config.yaml
n_layer: 18
d_model: 96
n_head: 2
n_kv_head: 2
head_dim: 32
d_mlp: 256
vocab_size: 2048
activation: "swiglu"
norm: "rmsnorm"
norm_place: "pre"
norm_eps: 1e-05
positions: "rope"
rope_base: 10000.0
rope_fraction: 1.0
qk_norm: false
attn_scale: 0.177
bias: "none"
tie_embeddings: false
parallel_block: false
init: "uniform"
init_std_qkv: 0.0609
init_std_o: 0.0124
init_std_up: 0.0609
init_std_down: 0.00621
init_out_by_depth: true
optimizer: "soap_variant"
lr: 0.00552
lr_mult_qkv: 0.5
beta1: 0.95
beta2: 0.99
lr_head: 0.00948
grad_clip: 0.5
warmup_steps: 200
schedule: "wsd"
decay_fraction: 0.288
decay_shape: "linear"
final_lr_fraction: 0.1
batch_tokens: [16384, 32768, 49152]
seq_len: 512
doc_mask: false
z_loss: 0.0001
train_tokens: 132900000
steps: 4607
dataset: "wikipedia_en"
Each number is 128 + 32 x the weight over its row's rms, rounded and kept within 0 to 255. Layers, rows and columns count from 0. Numbers have three digits each. The size before them is the row's rms in percent of the matrix's.

# layer 10 attention key, 64x96, rms 0.108, rows 45-63, columns 0-95
117:072101203144119128135127111153125108122147149146097172102162051180156117097077095125096116145198085122151111085141184154094071137210067157117142181142136178122072134137152132098114133141080136110130130154124077109155179122146117128092093114150160130162132141066058134118127122118147133125
122:173110122143144121119182129135109141106143163118114137147113161100092123164121135137094101112172171116157215182140118152154126046190122137107165101088092115139156159108118174064165168124148118143088176123162187182143138098110171150123137124108157153090099179118086162163165067075139082120
134:115130116123104119171065137105171127150116112086161106103129150138168133122142140159149175173087184163153109195108170088140144123101167176160170066113155126119093088127100138139129126175184125171167135137081072125188108116103126028140071155074120127153151149093147125161150111107159162112
077:071149122133118085152157154080123101107121124130151112087106070139103141097168075100072087137155136119160083115152129077132128220170113144104095105151160131152153163155105136143104125118178175074069097073175144122099072106109159160111111151135115172099093150116127097127093149100072142200
073:121126095146130153186133118226135134112137159167134099177093136097130171104130124164153138104132119107180143166158168174171121117129093138047111128152112136129110089158104122081120128153119114150131061179126171104108181138100081171121113041193174068176154135139145169108122123122149145116
083:152157162089068101109165115067104147156087199120136105126102105137164108091157099129054146089138185156091095135145142050078083092164123132149156169086136144113146149115129118127108115125112134147144179059136113171133100157167162087086132158129167086101073152111080136120175155096124127162
087:119154130092146071171151114099129126177076133119123077084151091152153111128131123067077113166089113118129074098078100089102145157129133129150132115148153134168137143152110073104072120106147097128153142061097152074106088112108105182124155176130027124129102089117073169073149104152117093150
080:132179173102076126082146144093109162125130125116061117114096191133181100087140096107079109087138147118045147110170127120105101144182168130133135137075135155123140174151150144167183171070069138121132047131109161152114084136141117189095091164150126069127121122085128133123129156103147114139
084:094122100163093152103097093094073134191131185152159169146133113115169132091145110094069086099158112177068122088111103093046130102162111116185074146138124140107134081091087119133158150114146078161153113159132144077122092193103157146138152131116145147140121145109095128158198103124192144130
082:144128181077074141175124139116121120157116207092127134143104113091161150133132098109080147061126090155070090115121105105080161103160086095144169150126113110136077118100141127183074157140099091133172163106145155107132069185139131109123178112117170117170114141068073117198144096123150096111
092:168131121161156144132072128103117098136165146167102154173186119063104103147063166134148125076122106189056148128112113088097190095134102118141136142125071106151091157094175134136162117207091129129146135103130079141091130146147158089154169140133174072104131143083111167123088070132165106132
116:154098092131141106111111150134133148116155132126126135105187128108081068113084145104124100107093134163118129064151087133132167091139156134101102136147113078197118187143132122064142115131154100103107160159105076099113190098079131080173120112123157100079186169153186167081051098133167155102
120:144143104117126091175178108109105106147131171093126171165134107118158162147085144147079127151168161124128181165073117164126117103120106140074156207147153077171117126100110109155105118104120124117100113175058148154195146093165148117114081125133139093040084123094082182081117130138140076146
117:187110088051147103105142152162150144129121179169157099154188109080168162158102123134102125138163124151077081170126101195136156197180122136140149185175153164185092153129067091069115173100144126125123124083136073130158133103127133068160102118092120125111135126146114142115117142135132083105
107:087076135122083135186125132136176108159119114183096152092112130148127116111112116145151177177149163113170134177161069129155131144109095133148130161106109167097181161141094095104116196140089104191116125190087102130074111094203084100165132130084081178142142122178181119155117147158134145130
133:128109162152135129062153148142123069166127152139132150132153127134099102073140144141147164129186167141157042134111146078106146153110086114152120150140137160119113079140170161185125072102118116095091138094205124120186171075117129142130085095187173078203134124128127103170162176108113144120
142:123132166173179126146139120141111096157121128134175122152168158152092139132153187119116147122128132160091098051127110102199154156113147150086086107149133137108129065112037125076178147165127113058105066105164091093134166152129117097165137151089148116129153170175196137153147105136118163167
128:056131079146102064098173068107155101083072128124120089105130162066145092121113118138081127100155112152071151182159118164129142117138146154043106155114133125096165159126157101138162125069152090075082099133155137117096112141107143189090119112131128105087141166127106130069101072116098139109
127:100104164116105131122127146089108081157150100154099104192061120118072145124148098148149053066119117172090115063144196144133092134119112118147171130224111138130147129180102136143153129148133128203128094137136087113158129144214107151114133106110115113170089126129137115144160086109182094129
# layer 10 attention query, 64x96, rms 0.104, rows 46-63, columns 0-95
117:102200103136137116093132180073092138101127115121118159125064163069130055179135113116159102169124080156128153176188175139133143108166134098133184108139114105119144145098142166117153171187124167136157169092107106126073164173166136107088146097128088075129124080130090113137142104059148119127
118:124148085132135128194074128140135172078065095108137105136126150151108182157137147121087171174089123149109136125120137141135139138060162160119124104094153055105145138095057124123113138086188126136146166190064127090176151106120064098111096105098152145133124177071141084098159171134155136097
088:139126102179152112162167111108127076124138122115123092157169125112118151162096211115206142173120188162127161100163147120175153109100124110116198054094138076090087103135087146176112139154097126128153065102141099065118169093172114129129145124164138167117169150131103083093131083115116137097
081:160111140148142113123148140080133138140111052133092181099139073149115068138125130069129070084138144131109104147091127140110086137081179154174108148082134126097083135122079114120088091138122095109180078113109160123140145060147052114190157115049175143119110115106129100112073156154097142122
076:107097122129127133165169146181049131127155157146135132141151163146116166115168157131125129128115104133109096153178122150139155147181118082089134040152130125152174105127185144178185184150126156062122114122182060109066071158088156157120103157136132155181187108152131142143110095106144128168
082:145158110095122124044085114119093113133176166125150104106160150137094103105124137137090132103178157098110164083119121152227093108171153106116096130140124127145180166170162163106167124122147153121056179115133093153167176202141170137099088122122170168134162144089109150108148063108127154105
083:167048093120150133134250108164144136108086127133114115159152132152146190156160166098122137127107158078103130150113099124152173175114109113056154038150113116135144119090155134158167145118145167122117099171148074151107103143097164135170098153155142132181134099191124145117135130127109128169
080:106082176147142142095070109112137106185144150139157150156119156129111138148155084120099162160153041071087064108156105164118112105195094158129108125125139117091126121118134184161189145179144128134105134109204107115136101096128165181128064074172140110128128139127081178160110087120157093133
083:076091126121131180144106137113105136123168103157135137118156117115108109109095091177103133083145088121135095106168122126155131174155093101077171118138088105182152121137170173180122178109097123089088067142185115164097107128131100136100055097205149116151110126164125161157034093121118088171
094:068127132124162154089118094218108116171189158167141114121135094160136147136088150164161153144111142170153117078154066162191123142112155107198156158046126176070149136111145060104098140118082120153117148142141127097147122158115106118185154094127148154164103132154156134141111143164086144168
105:113198133140077071161093129115129065151109120125107181156120144107138157108119162059182167180107153164104160154082165079093165134112111124085120115157158116140135156154093147122181090113152114068125160120124152094148142147117150090164176106085098079100180137084091070098182161130128147109
099:129123102093110073140179167037151189097100060065135171168090118159108142131157099116125078180156150077149158108118135118150118141156131130118171129129159094114073118123093153151117072123133142107150135143083088144156175089168128111090125110092098087105141073122132090125132048145146133082
107:186077104048107118170120143086098089076106119169177162068095164146085150149135118158139192127113097171089177144170072141132130112118105139088184128128107119185138100132127115108102154125087078094163150160151066109106140102140136087142130149143100121084126117153115146062121116114147157061
112:186088129107127148153173098127162127118104158144110133101137183157102074133169061069097150102163134174169185137130065102131214110086127155146127160129099121134126177109065107106143171111096179146189110106090096093073086125112112119174114109148104101123137153177183094144115124136138133122
129:170092127167141077079134101119121084153129182114131122126154111112151120072091183105128080092170183118111135099091137125132155163154140143153044164146176164150130156147170155149111074134146079131082181045100148170133149164147110125102143082104114120135124175057081107119113163161131120098
140:088099112114144103139096144169073153138106086082121132138109126146160177091133134093133156145068114154090111071079085132138136136145124143099094111188228205080160054121082123121142125165100074084125147144123096128127175129101143153142146103126129123120126071119178095144183160159110106094
123:142139146179094114137170175106178090111111103096098170144126148138077123123144099066108190149158095108104123138179172108099149063192084165123198103119115084178145104120164106178154191103106155100103101084153127121126157096126179177109111122189112154113143084137090120121143129110100099165
114:091099107126066162142167141160139068153158124101128060141119153053124131132122146093163139106132200141133130097130081128134084104123150108168080127151089153114114107126142088114064050122163109209080117144063096096166154187136144121154127155112133165139080143110167139141131168121118180109
# layer 10 attention value, 64x96, rms 0.0933, rows 32-63, columns 0-95
110:100162113131144123125127112123156144095125081155072156147185147087109108111114187158108173121111118062101154147125146173107095138155140174144182107147187157171126115101158126136090170117055080121165133122112126107137150129112144105179194107174115164105205117148162086109134147066106197170
094:149103094139153179114142138096131172106124094156130150081192179186097155086108186131093140168137130125093125159125156092134078130135125208149105100084124148142142116155130152109141172149155112100186173100155203106150106150116118174122124151170199059132084137141179102126160094090126162101
097:076145154102137148138189101130134133063145141105150149117204165163154132173156111149164168220136101177141114134111127129187116061167119126113093215106121134111113111131125131116136116137158114106143163119158135165113112113131135212082121178161161142138099167162155102136076150155088090171
100:118173122124114136150133148167114128095127146086112162077198121163145160108157152199133124081143111153115132119123156225157136138105135141119134167127167111119075163156116106110126122128048119105131114057095122183115107185079132203097110132091102151115135131146118149203089186093100093130
109:092179086133087122118098151158157192166113142138117128090109114130135060085112190137138087141191122126101105147139129152094159079105192114161134120125146186098073112105143132120148163091125101114179143114165102096179155153110170144151076087072076156189127123080161120160101116073129162139
107:138138116077150147108104145105140094118082127200174162111155095127102138089116166081106141107185143082169083133091085106107114104093137075132150138050159087153186141142168101199106140139151086138130116152141154139109152138133133070184075093076100136108139085105143052101125148118113170123
114:062146138154130103140103114094150090130156139176133151114200133148152114149179167118143211119113095100114130177132117126144084143120124143107164192061139177109180089152155094151109118171152127149086173122102109137020116128088116124139183118131127091117112174108115074103084123140161169133
092:146156178116125131143099131154177135117166155101143123146073177182094135147167103122136162070050112079087100109130119126136162064194075103131082156111119101107132140164168119112102103153142158152129108107121134122112104065168063168184161192162133149157188156124126140068106115155149131114
101:166104167096081157152135212068089098103168136149113125132134103129135040146159139115147160102113152131118161137159152209138060123126124132119148166099145116127133140150118120163152153137093071126117154172110129123075126122133134107053113114202169165094113173160155111082112171081093147166
092:105080105119134110124095120128098107137172155129094152121125094115130147191121136120118070159133144132138115143093170123145061156154159118131194120115128144112150066121122195151133089132174155080213214147142162099088135152157130201124124147142181116166096139160123176121147211123164159132
105:084117125120040124152144125110169093098152135116108122118120170187112100126172086206076082117146110105150103127181118138147126142130125124142110098148175102118085079161114081070081150124093103142127113116153205154167099073136106099120122076175140068129108101121173121166159136081073124140
083:091085121086142121186082128134084186166125083112135104099095204140154092099048142116067146110109134115146127185070134150135171174185122142132129141129138159150088135070105157160108100126112091111117184094094114086180136133083113166085168106093163105151095138171161152168128136145128120143
106:137117114150132121086052133231114142113142126119154137069164105153121123146111145130078139167072064081095099108159128068099131129137107120142062204112104134110141134142155148178123130133166171111203136152114146164098131066108098117183129170130154122160132163092168149127154104170160118131
105:121143119106125114177122201096102091159147124167153129144129166170123128156141168157071132064102082132117129094132173058200073138136112159102058186122128097142075176134153177125165143154094135138083153158162166175168122081145130135102124181173169150133091131144158081119123125135121109100
089:162146111073123174152147126087164098072165178129111103161175119099100114137111106163160140141165136088134128106029147100116090167136072158115123080115161102078136165123149126121122121132096152103177112091126208203140123143137093069088139070159121089118133104137162148123132161103077096101
100:076131150090141165169117169144145121182152107145103070123095077147183153118200100197109100118117073069105180092167170052136128129156119137088111066137126111163139159085126133155145156125161150158166138135105146168167139167183151126110097163112114075128124090099111117148150151158089118090
099:124105204179101092188135103123135144129105151106122155107123139167150155145133166098174177137114115145105130100170107107124077054104132134119185160092105171102124139196114081089117134184159165069119201169106159098132119118069132181140126123123100130099143108079121176127134098160131060144
103:098115138119059168152142126146087164129163061121114114140116166077119149093137097151100085152180067177102142104129149164128163137066125118073097056174106147151123159177132115121172091142175153131133082147147139130080125175156119111069117169118124112109195108141091151150151162081185136111
098:170147107164119150127074123056135144138123108102166106030156139153141159113185153152147095132157151106109152206116120177140072105093127125156116083123138182134152127181136139085146179104094117136165133051094073104158117136101158164092149104112154160149155186171123104156139145152165153137
098:158096115127124219122122140088134182214149101102106118132122116077106109149160118170174131127189148115137119203118134220170091132098113125099135102186117082122110124103115140105104095113118138084147146135142092121108107172115147123054100113090073133102156112159138135133128148074098067104
092:127075162128132149106090130136107168141085085091062100098131135100119100132102163184128091198180113162106086131138166128143174099130114109088089147132129105022135162209084080095086155116087126112124144180167131125154133138100141138117088105107094185126112126124136179177155128097129149137
099:087181115112112141178148161093152140118099140117072121104054114120095103080146120093152125109132170061127127192138126141057064091163137161081144120087109100107175116168118172077100118177159168134134158148116079078091151137116150125116084165106124170163123157170170151140153085113125126079
099:063122140098028100094170098131117079100121083079129160144180092168100106145144164133135179149144127149083108135113115180104118053123094164096175143170083151100172123173142112095079126122148125166151072139120134123175137135088107093128098129101185108120108106160087132170108165137135109172
117:110174072090109151151205136052128091165098115083159086153159182138169126138156146116106146102121148156130104115136138128151057152145095081121101160126177123146146172141114122143121122145102101190089110141132097070098135098110149091077132226190078139125126080154175109131137148122141134132
091:137141062162106119105122057143089134110148103105164158131161151106147112081194096147089142151114160113065109098192086162107146127110120112160095189133123085153115113110133076135127050105131096118078132093171152132125102141171165145128172106123078146083091154141167091139091161068162101085
101:094125124124115075088133160139143157163112116116111107108116158146104068166224127151114172143083058153086137151109080132089064111162149140139058128105107170177076122214116136096104133144157141160163110144119127115129165092107149130127152127112133148175149159155098193165108092183162130133
105:164132068181183112138095107122080113058132086123141127125077166128101153116135158133128106128150151159121121117115128133155103093165176124111169167130164160156120131092133207153137212103131159137122095133081091083133132149136137170119139205107136091125122128161184155172112155175202160069
106:168162091081116087168119169071113147177054114113159137178116146108112180098124173134103109143151103110145108058107087123142151107130156095141133118120187172173078153094189151108137160087094135173089086115086125108161125095177172131145162169096135097142112124076137113163119087104103103080
089:092128073130145143162112122138202108120084057090136106170070106132096139109104152128165106119155147128172102107157159121207140092177144128113223112148102161151182123061148172150177109128096140130178135107105071155090141149140150126126109144136165123104115152134092092133131142174076080157
110:119083104146171080086123121160107124119098135183225068182142103113145165140120114137090056143148138168140121122106111131134155079068121091168072136200122144168116098143115087166147146113155160127085110103112129138155099112165166089133117127146136107091082132109137113144142128126225101077
112:109047182153109091176125150104131138069162080105148087137089136159132107120098143093123103141112188137164140095120178101172164130147106152085143123168152103064091116054120106077138100114144168138143097122152173141108084131147177124142066121081137121103121084110132140169155169075108062137
114:144139142129200143162150120126076189118135091188140109129105138099122193134096120144170131097118133128126137143182144172197092153101128157057111148190106152206120144115110175161125103089136138115161168109050107173145159193181138163095126135103136063144097123144127138107129123151144137097
# layer 10 attention output (transposed), 64x96, rms 0.164, rows 32-63, columns 0-95
100:152123078134136136143093080090164132141117106086145092162092137161087105088122162189162186149049132121143086141104147164163096145095122059134100092118082136164049128101131163123126143100147119031056143158096127108134150101110079094146126120112115139167100112107107110123083099079142134121
095:107096162166149148114132107117176111151118136162130104125123073071072141143142169208122131137165115139146129110144131172122111107119080110102120159166216173167074128063091158127131127218169155108143190123139064137149089109094106076101146126137095141138131165171116155157135135076124143162
097:146070082164107144132128139093132188204133157162166134154168118074129149057160088143043076090126157152094163176164156124101167106125106152159143136151211169137104138105150130161089110148088140115152135104134176151088130081133106129118160135118161102139136133165129192187123098120120118112
097:145135124107100170124150092105125166129131131154134174176124146080130171116171110160091139149088149109139099128095162105159088168096113152110124148116102204012109124142117085104103106166121133086119114173171178152122143153149174098147193125138195056072124101114131096183124137133104099109
104:091176145203164133117121121146118148127075102168185133127091138172094099081137147145146143129092175099164107141080114106171133110099150123149088099151086157044116140079095112094177126126081131102072142123103153078117070124088099137109087126180155140130134140138171158201131187144124143169
101:127144069087156045167134141121078182109121127165113125148105181154091144114141123099203178126139133175102093150087128137070139159106128090093137168127089135120097107111152127128152124169113114089115179146122080087169149117170139109118077172171075136142133130096072145135189079131104100186
099:132120118081095117124138104134117141122120113119028113161123103103094157080138103177092146149073123173095115125145147175102181138098083167121099081155137164174153096127213173176128127153131145074100124131105144071138202169152139176150117108148111136152101145153095150089164118108134198153
099:137082121131096119117113159132112106136123159086072135148148095099149100155130137137053122133137185134123158141144096160127119159135201118145174095104133140150167075143098147107142153080124118116195104155113130147076148132142213109118102156095061112183178064180119099091160104097079162071
098:160156074117069135116163103116189182143117065105092109162186152131104114132168049151172124127115177133127131123086161112128097169106101183157137134136109121124123108140132121099045070093140170085118122138135166137109120162144095127079104149102060132139104196112097141142184153144171158107
089:076070131120160114172159164088206111144093083126122144125089144090064091069130136110140108159126128131143210127159148070151148119112126106092132156129185121161121153127080111096131109171113202099126094143110136127138131105079108171119188069156098153092093107155166120073134158132172120145
098:103147138142112175113116146112214115106113140164133110101120119052109152116162180139115165124129120118168094147108122056098140153139171152124175076047089104114115079100121110163104142126142153102178161091131125136094110042149190102125172132131139169163139206142066156136128104128103136126
089:202159118130150170151055124112101114167125097131096143118120104163165131098129167164156091160150124153140136082162099127155116148139116173146074118175137136168129079115068159090104149168062095103151119133182151112142101088081143117165153080235131107076126137106097096109130145122157080108
102:118086134139142084136120111079136078151058195106105154108170111079145145155155132144102147125125170138121144121145138102106131140125160142160114102118186125165109106161114168135221124205179138128106119117147155176185176173079145122078105179124125102139117094151154171090170196104103094151
101:133096076176087148098110111131178143079132097127092144148172128086135163167159098186116171124142122136140136131224114133099113133155089176101154120142126125154156066079131051121122061146165109141056068147111127133143090112112160113125141203160081134103142144128106179128124165120122087129
091:116153086128133115112159173100106168149114149115166204132112107107178183094119188181079153126095188117128143130094167079102100102122061085150159194054124089159109111107137090118103117110135098152150126166064081155119112124108150093160155134143162147146141182154097121119134083141135150183
093:064148137114171189101170116121160143115130144082134148107178135121131132173082123168147102119141122041116114171203190174118120135144148147057090075124131106096164096148117155161155134161102158186159113142094108170158128186138125116111132175180156185133177139116103104111104107133120084147
094:130128140141069103065111148116157116161152176137111093145103060079121109108133107100117072151168150125132127190128148192208180151144120157135091139088172165119137161177131137114142112114174137176108120095070161086085128156157181160094138102127147090155080181125096113095163104142107110176
097:082107140129172104097163087114131112136195136174148113125095075110153107145092103087145127095120142064114037134175200138106067139123119171122137146144116123143098144139107063186142151119096131178139164170180144135133119114161153140167109112096163151111114141152130113084116143128176213072
095:084150159129135186137161123153076120145182127094109115151111183140056102116161148185124108086137124104132109070057114141203109112209137125128099142144130139131139137097129164148122120176089170102097111121110082160106129107175166156098177123164188113133099092143114128147174143054122171104
090:205132139079117146122126082131099154121091140148153128126144120181086131078130120148177095135155182086120151106080133142138076134172103101115164104139080078072119134091066097121078119141133157215075085132140137128096132091132136154131173069116164163125107178138124132154161097097197158145
097:122143140180131140113110126073179126117159136215167125081126133140100136134173135117133060136123172125183136106085182143111136109172091156146073092054099137093095106104120069097106085131161082169136113111192169157164124099086119172089115108111184110146105081148139128162126120161123168151
097:170109092093129163075131124091132145120171122145190100111141096134098105121151117090115130164132108047153171127130054141210164162062115123160119097133137110091111133094121149104161065105097151145132141163124043125114126157124143109085103117171081137176112117116119188101149080156098183127
100:143150155139136137187131120115147137165128136129072129130134181070138123160107105141151143112124162100150138154132108149109155080091159193177117135124127175122069188097142074157151127091143162126152186124136083143025113161119185199125169108123157084106097120089045143120142103144114165117
116:147095092068120163068049155125130192106126050174086146167132125138106144132171074172139126085136146117087136119141141165121123118183093213091130084122103122164141153116144129157146131078113114140094192193196106117112138118151110096146175147130127129162137100153101153121128151125161091105
092:170135110107104124110089097127120090168018168177135112172067160090118179150130136125130129072077121144109165115153137140140113137135139131111146061152095082067120100165160124146113182181137148150111138162166083110122153080154110143182109101101128112090167191111135149156194132113164134121
103:113134150170102198163064121168159093150177134065109131103161152077107145120146099112126066112106177107128119146086131098144116099135110159185128070102184138125144111151110135156198124094093150117130076139126069111136117151131136104104144164130130128107070091121159152125148088136126213046
106:104058097126131185147165130099135140106169078091184134182132129144055147148112112134100128128101124166156123158146037162153115118116084125136150141167158087132155127071092163143167121163100182145127148151217134142133151097147151141154165075133092097075163109093149103134144174096137095160
101:076212082156105133072051078165126139097147077161158112077138149118174150164080136161114177108084090162107120180092108134155130138177156154137173134186105123100111144109109150130149127152097130155127168156093074091133134108147171157119104120118116161105164084157120116121123128090163078070
090:148100122102138133128164129122152170114167098171146173071163108167081112136136121149140162079157085119149123127153122083153146131098179122130077098239181139120055161104142158155075146125128158135105101125041139118108140107194132179146126096127117103103164069137110124124115159165105078145
114:065129123116153109110090154094132083129155126114093154099121172118119142162102095103205142086120119139140164112158140148079085147209144116106206133138097091115123154134207173214153149160114119172129101134166148126148122119154156124142080131103135117097103187105154121218106167099127110127
110:171154147151149160104134177168170140152137163202163197112114070120127107159070128141159108159128115125152128145229145129135135117148158119200164158070103107126112149111129134084122129191135165165129117112175185140128091134176119194112129096149149096162139169125106123149121088163181118156
107:122145117078124157152168076091130114101193113077146108137118097124115111121131150114086105152175133124104199096154115149112068176086149167072162126242118126156141180098084159157104126140170127158137087178115150102160169115139097136136142154162171094077141149092121124193147122133159107141
# layer 10 MLP gate, 256x96, rms 0.223, rows 0-14, columns 0-95
110:111113120153142145108175106105164089142181022149110109153150108118138176105136116196172154076128136072164122163172173125105105148116130152155127132170137146148128146148106138187161146163076121122091130102091135130083055135073130166119131117141146164157191142063168100103118124075145172139
071:085121117161153137119136110093159188159129145108095096187124104100101132057115158132154109082158131112060106055149156102151156118157115137111168131168101097168066132110157114150119152103158149095176146145190069152104122176181135113153099131125169191154132127183091107098122081075089121117
102:113140090064093150206187164100178162136096140128102148161114103111146103171140095141103127125157152094121123087133138069123126154058134170128092110165104173162126167151157077127123107156135074104192101111183164172114134092137170145112161166123061170122074162137096121142140103129112183119
104:141138140092134088144132092147152099182145103130111176103161108166164123141137122113134127072066114129135073073112138108128097128130073173123134151156115145063144092103111104144114123113129123169154100142023103090116040178112120107164133121162197137125047147069144104108125161144101123097
102:112126083130132097167147105100154089147135136151111068104150126092126115165128144056149054116080123124139147136170103144169098152203147107180096139151084142190172087162029111098118147119078142160104118141136139101076117148151173127087103087200156144143133103120124097123158109177146138126
099:149157125179137066184175150123145109184126142108102134116145161129169133087151100127153121136144116106112099058143169113100154119174137162192155145086088123175121160136165122165132060102138127157110091127087124127138104157136148157195147130208111178171161063127078114167097097126115071159
087:136157070131120134121123142113156116102120155153134095140131148155107121133086207129151097092089085163122156146100162166147149173169118145081157147069117130127132119118103102056154083106166132195208142152171125165102172132158127139140099107149173188141155116099096075124170114162144180208
104:112090119119095152130129126129115083122140096130096151129159136130122106122145134152192147083161119140141046129105216094138144169177118130077135223135137127127154156118115072090125086083139085215151176083157095135133164064123143145096104169102090162148151117135137095134125139118087189125
091:137170143127083178099071190154149145184081086181179071056117145073082068142156126137186139107104082125197142102199101160101148094132102124123116083137106114108146138154132085115122132106135089122109133096168133096142129109196149168131104113128126175141163147126088103128155104139103117124
108:112114091148123155097160090124136140179201142183127085138148190129119104183170074190138131085107156159104128128099081108203139094130169174113122112102181160161101133096096057119164146132130087170147116126151131186108120139100089103122109161104133092134109136117083093135192074153134139090
102:152076174090111127120139105108119169110109101139158176126138108192103104117169131115151096134171112116178067118105151129074106150136119103180126118139134158185163168130115110086118044129154136141075112167129158112122155182169065156126097143180098145128124098203136145149103199122123109053
105:117153148131180153110140126135141182141144096112151136124106132164192089122088116112072110164104149130107103094138077161109194141138107057150141101136130169138120070114052086157078148100119167161121127082126112166121173169146150112125120135134151157137083084130108151100094072202165193186
099:109123185108123101122111049101075093135190106153144150080094143119131148142131119142119160144162142096143087081161118116179130090155098147163134125102154115124176092071158102151178068090126197081111181146117152142140161107104116185141123147143134186100095065133097127112117101046145103153
104:145167111143190176159183128109119072076080138069119157112101133131168214115135142094125143111182153113123152080154154120110190134083178134153177090145166121118040111116117108081140128150127142158137128111148118164134118131101202158130107075089076096157127136088093153104139138171122135113
101:103151118127123108171115128135091097077153125136122161120136159172093142233091080115127121130143108118128088150138123185123137108115128175196106154105113111127125090120132178181099175075117093124189200089118145116121048139138119191095082172137079160127135123135106136108051112150130145111
# layer 10 MLP up, 256x96, rms 0.22, rows 0-14, columns 0-95
103:216146094120111132117114068157061104136177151137086143177105151108101167149145114100136140068090153047170138179122149096102143114173099128114147137170143103145092167146120128119107125175102103137088107085180173136098104116107121087109132109123110136147180138117123174149120218192138116155
191:070108145130118132088074118149148164146155125161172107108180090156098121101090099120112164086132097159171106121098123173147120153158099152158145093140104106098133184116106170073143112138205120130117077165106186129157139108146020092137095109107168113132158162133180152177077135168095130116
116:156113166102205093122138124141121133095115124119095077152159130079069146113083157116175078170087131118155123093102186083182168172093111142140184157152139075130146177073180134113189116182129188129145171157125159166095161142136113137160079129125147072082127144113126102116123129113098126099
109:136136148150035117102114090112104096069139130072056164076064175130161117102114153129134125114119144156167070118091106153158103104077135148132151117107171136096094135189147205103181106103155118114130173139136072107166095124134098111122120159123118124055131182161133161095125146111126152095
113:114061106154138159131126139167112109155044162095131159078160088065135164133142145125157121158127124107179121149118119143085068132131179152104141135160122095153124148167110150123090105200105135169162142114160147099085155109093160112094100086190145104113157136045168123076181108162155126173
114:091123114083201136097167092116129074087091155137107158145173175110139175144154136104187132158217143133082164111089123104136143149144083080134128164158167126100082150116144147121143155134127161088143147128152103098116084127113087132132161184079179078130142051109166177102144138101162167133
140:149137115121120193094098113078111117145143130163113143082113127065107138153101142053142110098119129154114153137142113138179107037119176115091097096112092120126136099104137206145164065091168200117131163114156128128128126124185128127188167169150134178087109098140093167151146065115161133153
101:131189103106133161129113131093177073123116161101153169170096111128106130141111213132091130039157132120168114161072179145182123184132118092136112089108175138102156187133134104166102128130155114208108109126144106129170118076150134107107087167104126160121090088134118087115183141164118144167
106:099078069124139151183113129056107146129117125096102154158162086168121157125138157099099111097125198064086149124097122118115163131146109159145153104153143139095078132125132134133117146123180072076153078121155196102144115128175145164132146071093152106109112146156109101097163232173158149122
111:167078131134160150125042166157080126111088108103148167096082112117073160131092143158123151126168107138125099170060139068134107157117097064126112099088121076125159101117075171095100172130129093165105122146121177095128154072174166157133110120165098134120090174051112132145140127117099144108
102:193151106145142168077139125076119171117128076135080096134101142160067137057117098125150122109121125144143052146149101144170088103080096102150171086181101175136106091155147120128130073114139089087151179187123186114142077107178105126170086083139146142154120128169146090126129114107099121158
100:185115134175137160120145152146097125082112092128106143068148130118123187125100092125179143193105054054089165130146112113068119101122081130107129149143143097106103137185097168109112155161177155116120151132161108133088088121133116102144168127159128116131189060123100057128181180160110148157
106:050163167156119157095100154143086192163166173168130091212138107132131136129133108197141161105123140138134102167111126148071110184174165180168094137114104070105152141150160091173102118137086094113104124190146106100147126189114142122131127129189136119135134125110083160147064100127124108120
098:143174128120121116111105151140160137114190136144090136199115151130044187151147160111163139115131098132106139169147141152136182183180135164214170144167084119158092130131123122095123124077156143152127123167114146139129113112198174145144138088162183096175140182132128171097065165127107092118
096:152079049149117135128124110126123115084166160173101129127088098122085087079183102048148141108045136133103178130130115130058097179162170128110140072148125160155121107100135089111108083141096121142127160109142095141093118127173084113149072117110109099148088132077130112107179083160149098095
# layer 10 MLP down (transposed), 256x96, rms 0.207, rows 0-13, columns 0-95
105:027142171102112136147161152145210104112129094146150145135106050138160154102147119098159123100155128103175112128137158161063071178169129135130121184137133175159114182092148111126096192100150158157123147098150105115091123093130159109103131115201153137116159117115092143167153092077103149141
167:089132149129146146102090103169126154122164105164160150056209103132101116149119104115118163082118100173170146135069149141155115141168112137153137083119122095089138152104119156064117120140207124158117085168100170101157161111106081075128076097114192126128159118171203124157110159174099125109
106:197158137154138151160139073099167109108089107065103136184173153147171112131115126162171103062136145126175133086168115159135171140119107153161202145167144047117160126141114133161110085098158118154125110133145101156132176093182119140101132130172151115151114115222132121107101124152184157118
106:099107125108155156085120146075105092116114069071131097053112176080118102093132132089123188117115093067157132155102117164135094097177152121075149067101096130085120100140129093171187107106110145072134172110112168109141207097188129149124157135090107157101129117112123160114154160123086149124
111:091101146204143146148126119138119145111103152157145126126151117096116121171150101128101098104143107152190092136132042177113081126149088144112157223165196069191111181161157127105117113162114176137155105128103132134079180122174175146163141111142105115092113165150122137108119115195098135156
111:154104158118193161162117040122095079085169106117100130123164163147125157160109132102122149105134102132153099058100176094049134111143117104125142168170151169155098124186135099144178130120098130082141142147183081115135040133107129129090047165104169109139109111130111115116103148112132146104
131:170189131192169187093069120070088149110146103147100172120116120065139125123142117119123125102121126154141112089130108142153102038145154130118117063140111132141149114101152187208185127099145196133081170096146151126112135094175123133157126143122134133093114142087157124140123041101128140105
101:093096173193131099106056092080129125120169147127117125130098144131106110122144113201170056175161095094204151156113124180158141142149142145105173137092155147184074124129137144182105129173139076108132066164106101132115136127112180133160099140119084135101184159113071125123113117157130171123
112:109089066125137108090164117171090132144154111095152153107120112161119163121093098119151060070126148126114113117111202100156105155087138086105084131153139081167120136113105071188126099149131149175152110116138103117108095063119113149100146179133153089111108059135144145087193196157090188121
111:113134158093147124120046160100118129121120166111128151142081130129100105082131160086145164154146164072126140144162114092138060147189113145143136130164164103116145183112085149146081103132115141162106181092155098095092196120170092103134152165127156175123094156143153173083172207106070097134
106:157111165075138131151111096122099121110136064159131083105088137171174092091059088125140044138107111131091128148082097115175144120167122128144123127041107201129103144127136153116126069133126063145138082111154164119157073107135126131114141140179132135107134163138159176124072137085082132078
099:145128102164140100120120142081180130130149117188111174154165106059143110163130150159140144097079099028122153131205129142119148124091093098188115109123129067159161113113108143117125189144105174053130072157153139115119129138077114128124105155145133143118180138151131074112177157130137119062
101:109146152127066146119120132136164097147125161119141123136123193096171107111060148188149140158106175088148155175127205127151139194155133175148124188175151114094145149105135140162102165114117194163157120145130159096149125131163083095129141133155156200158162075158120105167158165143155104193
100:144216151169162153127066091116138205154152176119161165134111169137106125152115154116101140133073126151097077156116103113074122161100048106167100178114115119155159135137121080182165087134072153181138136129117165155180143128146106122081190113141114105109110114157139118167097104167129097101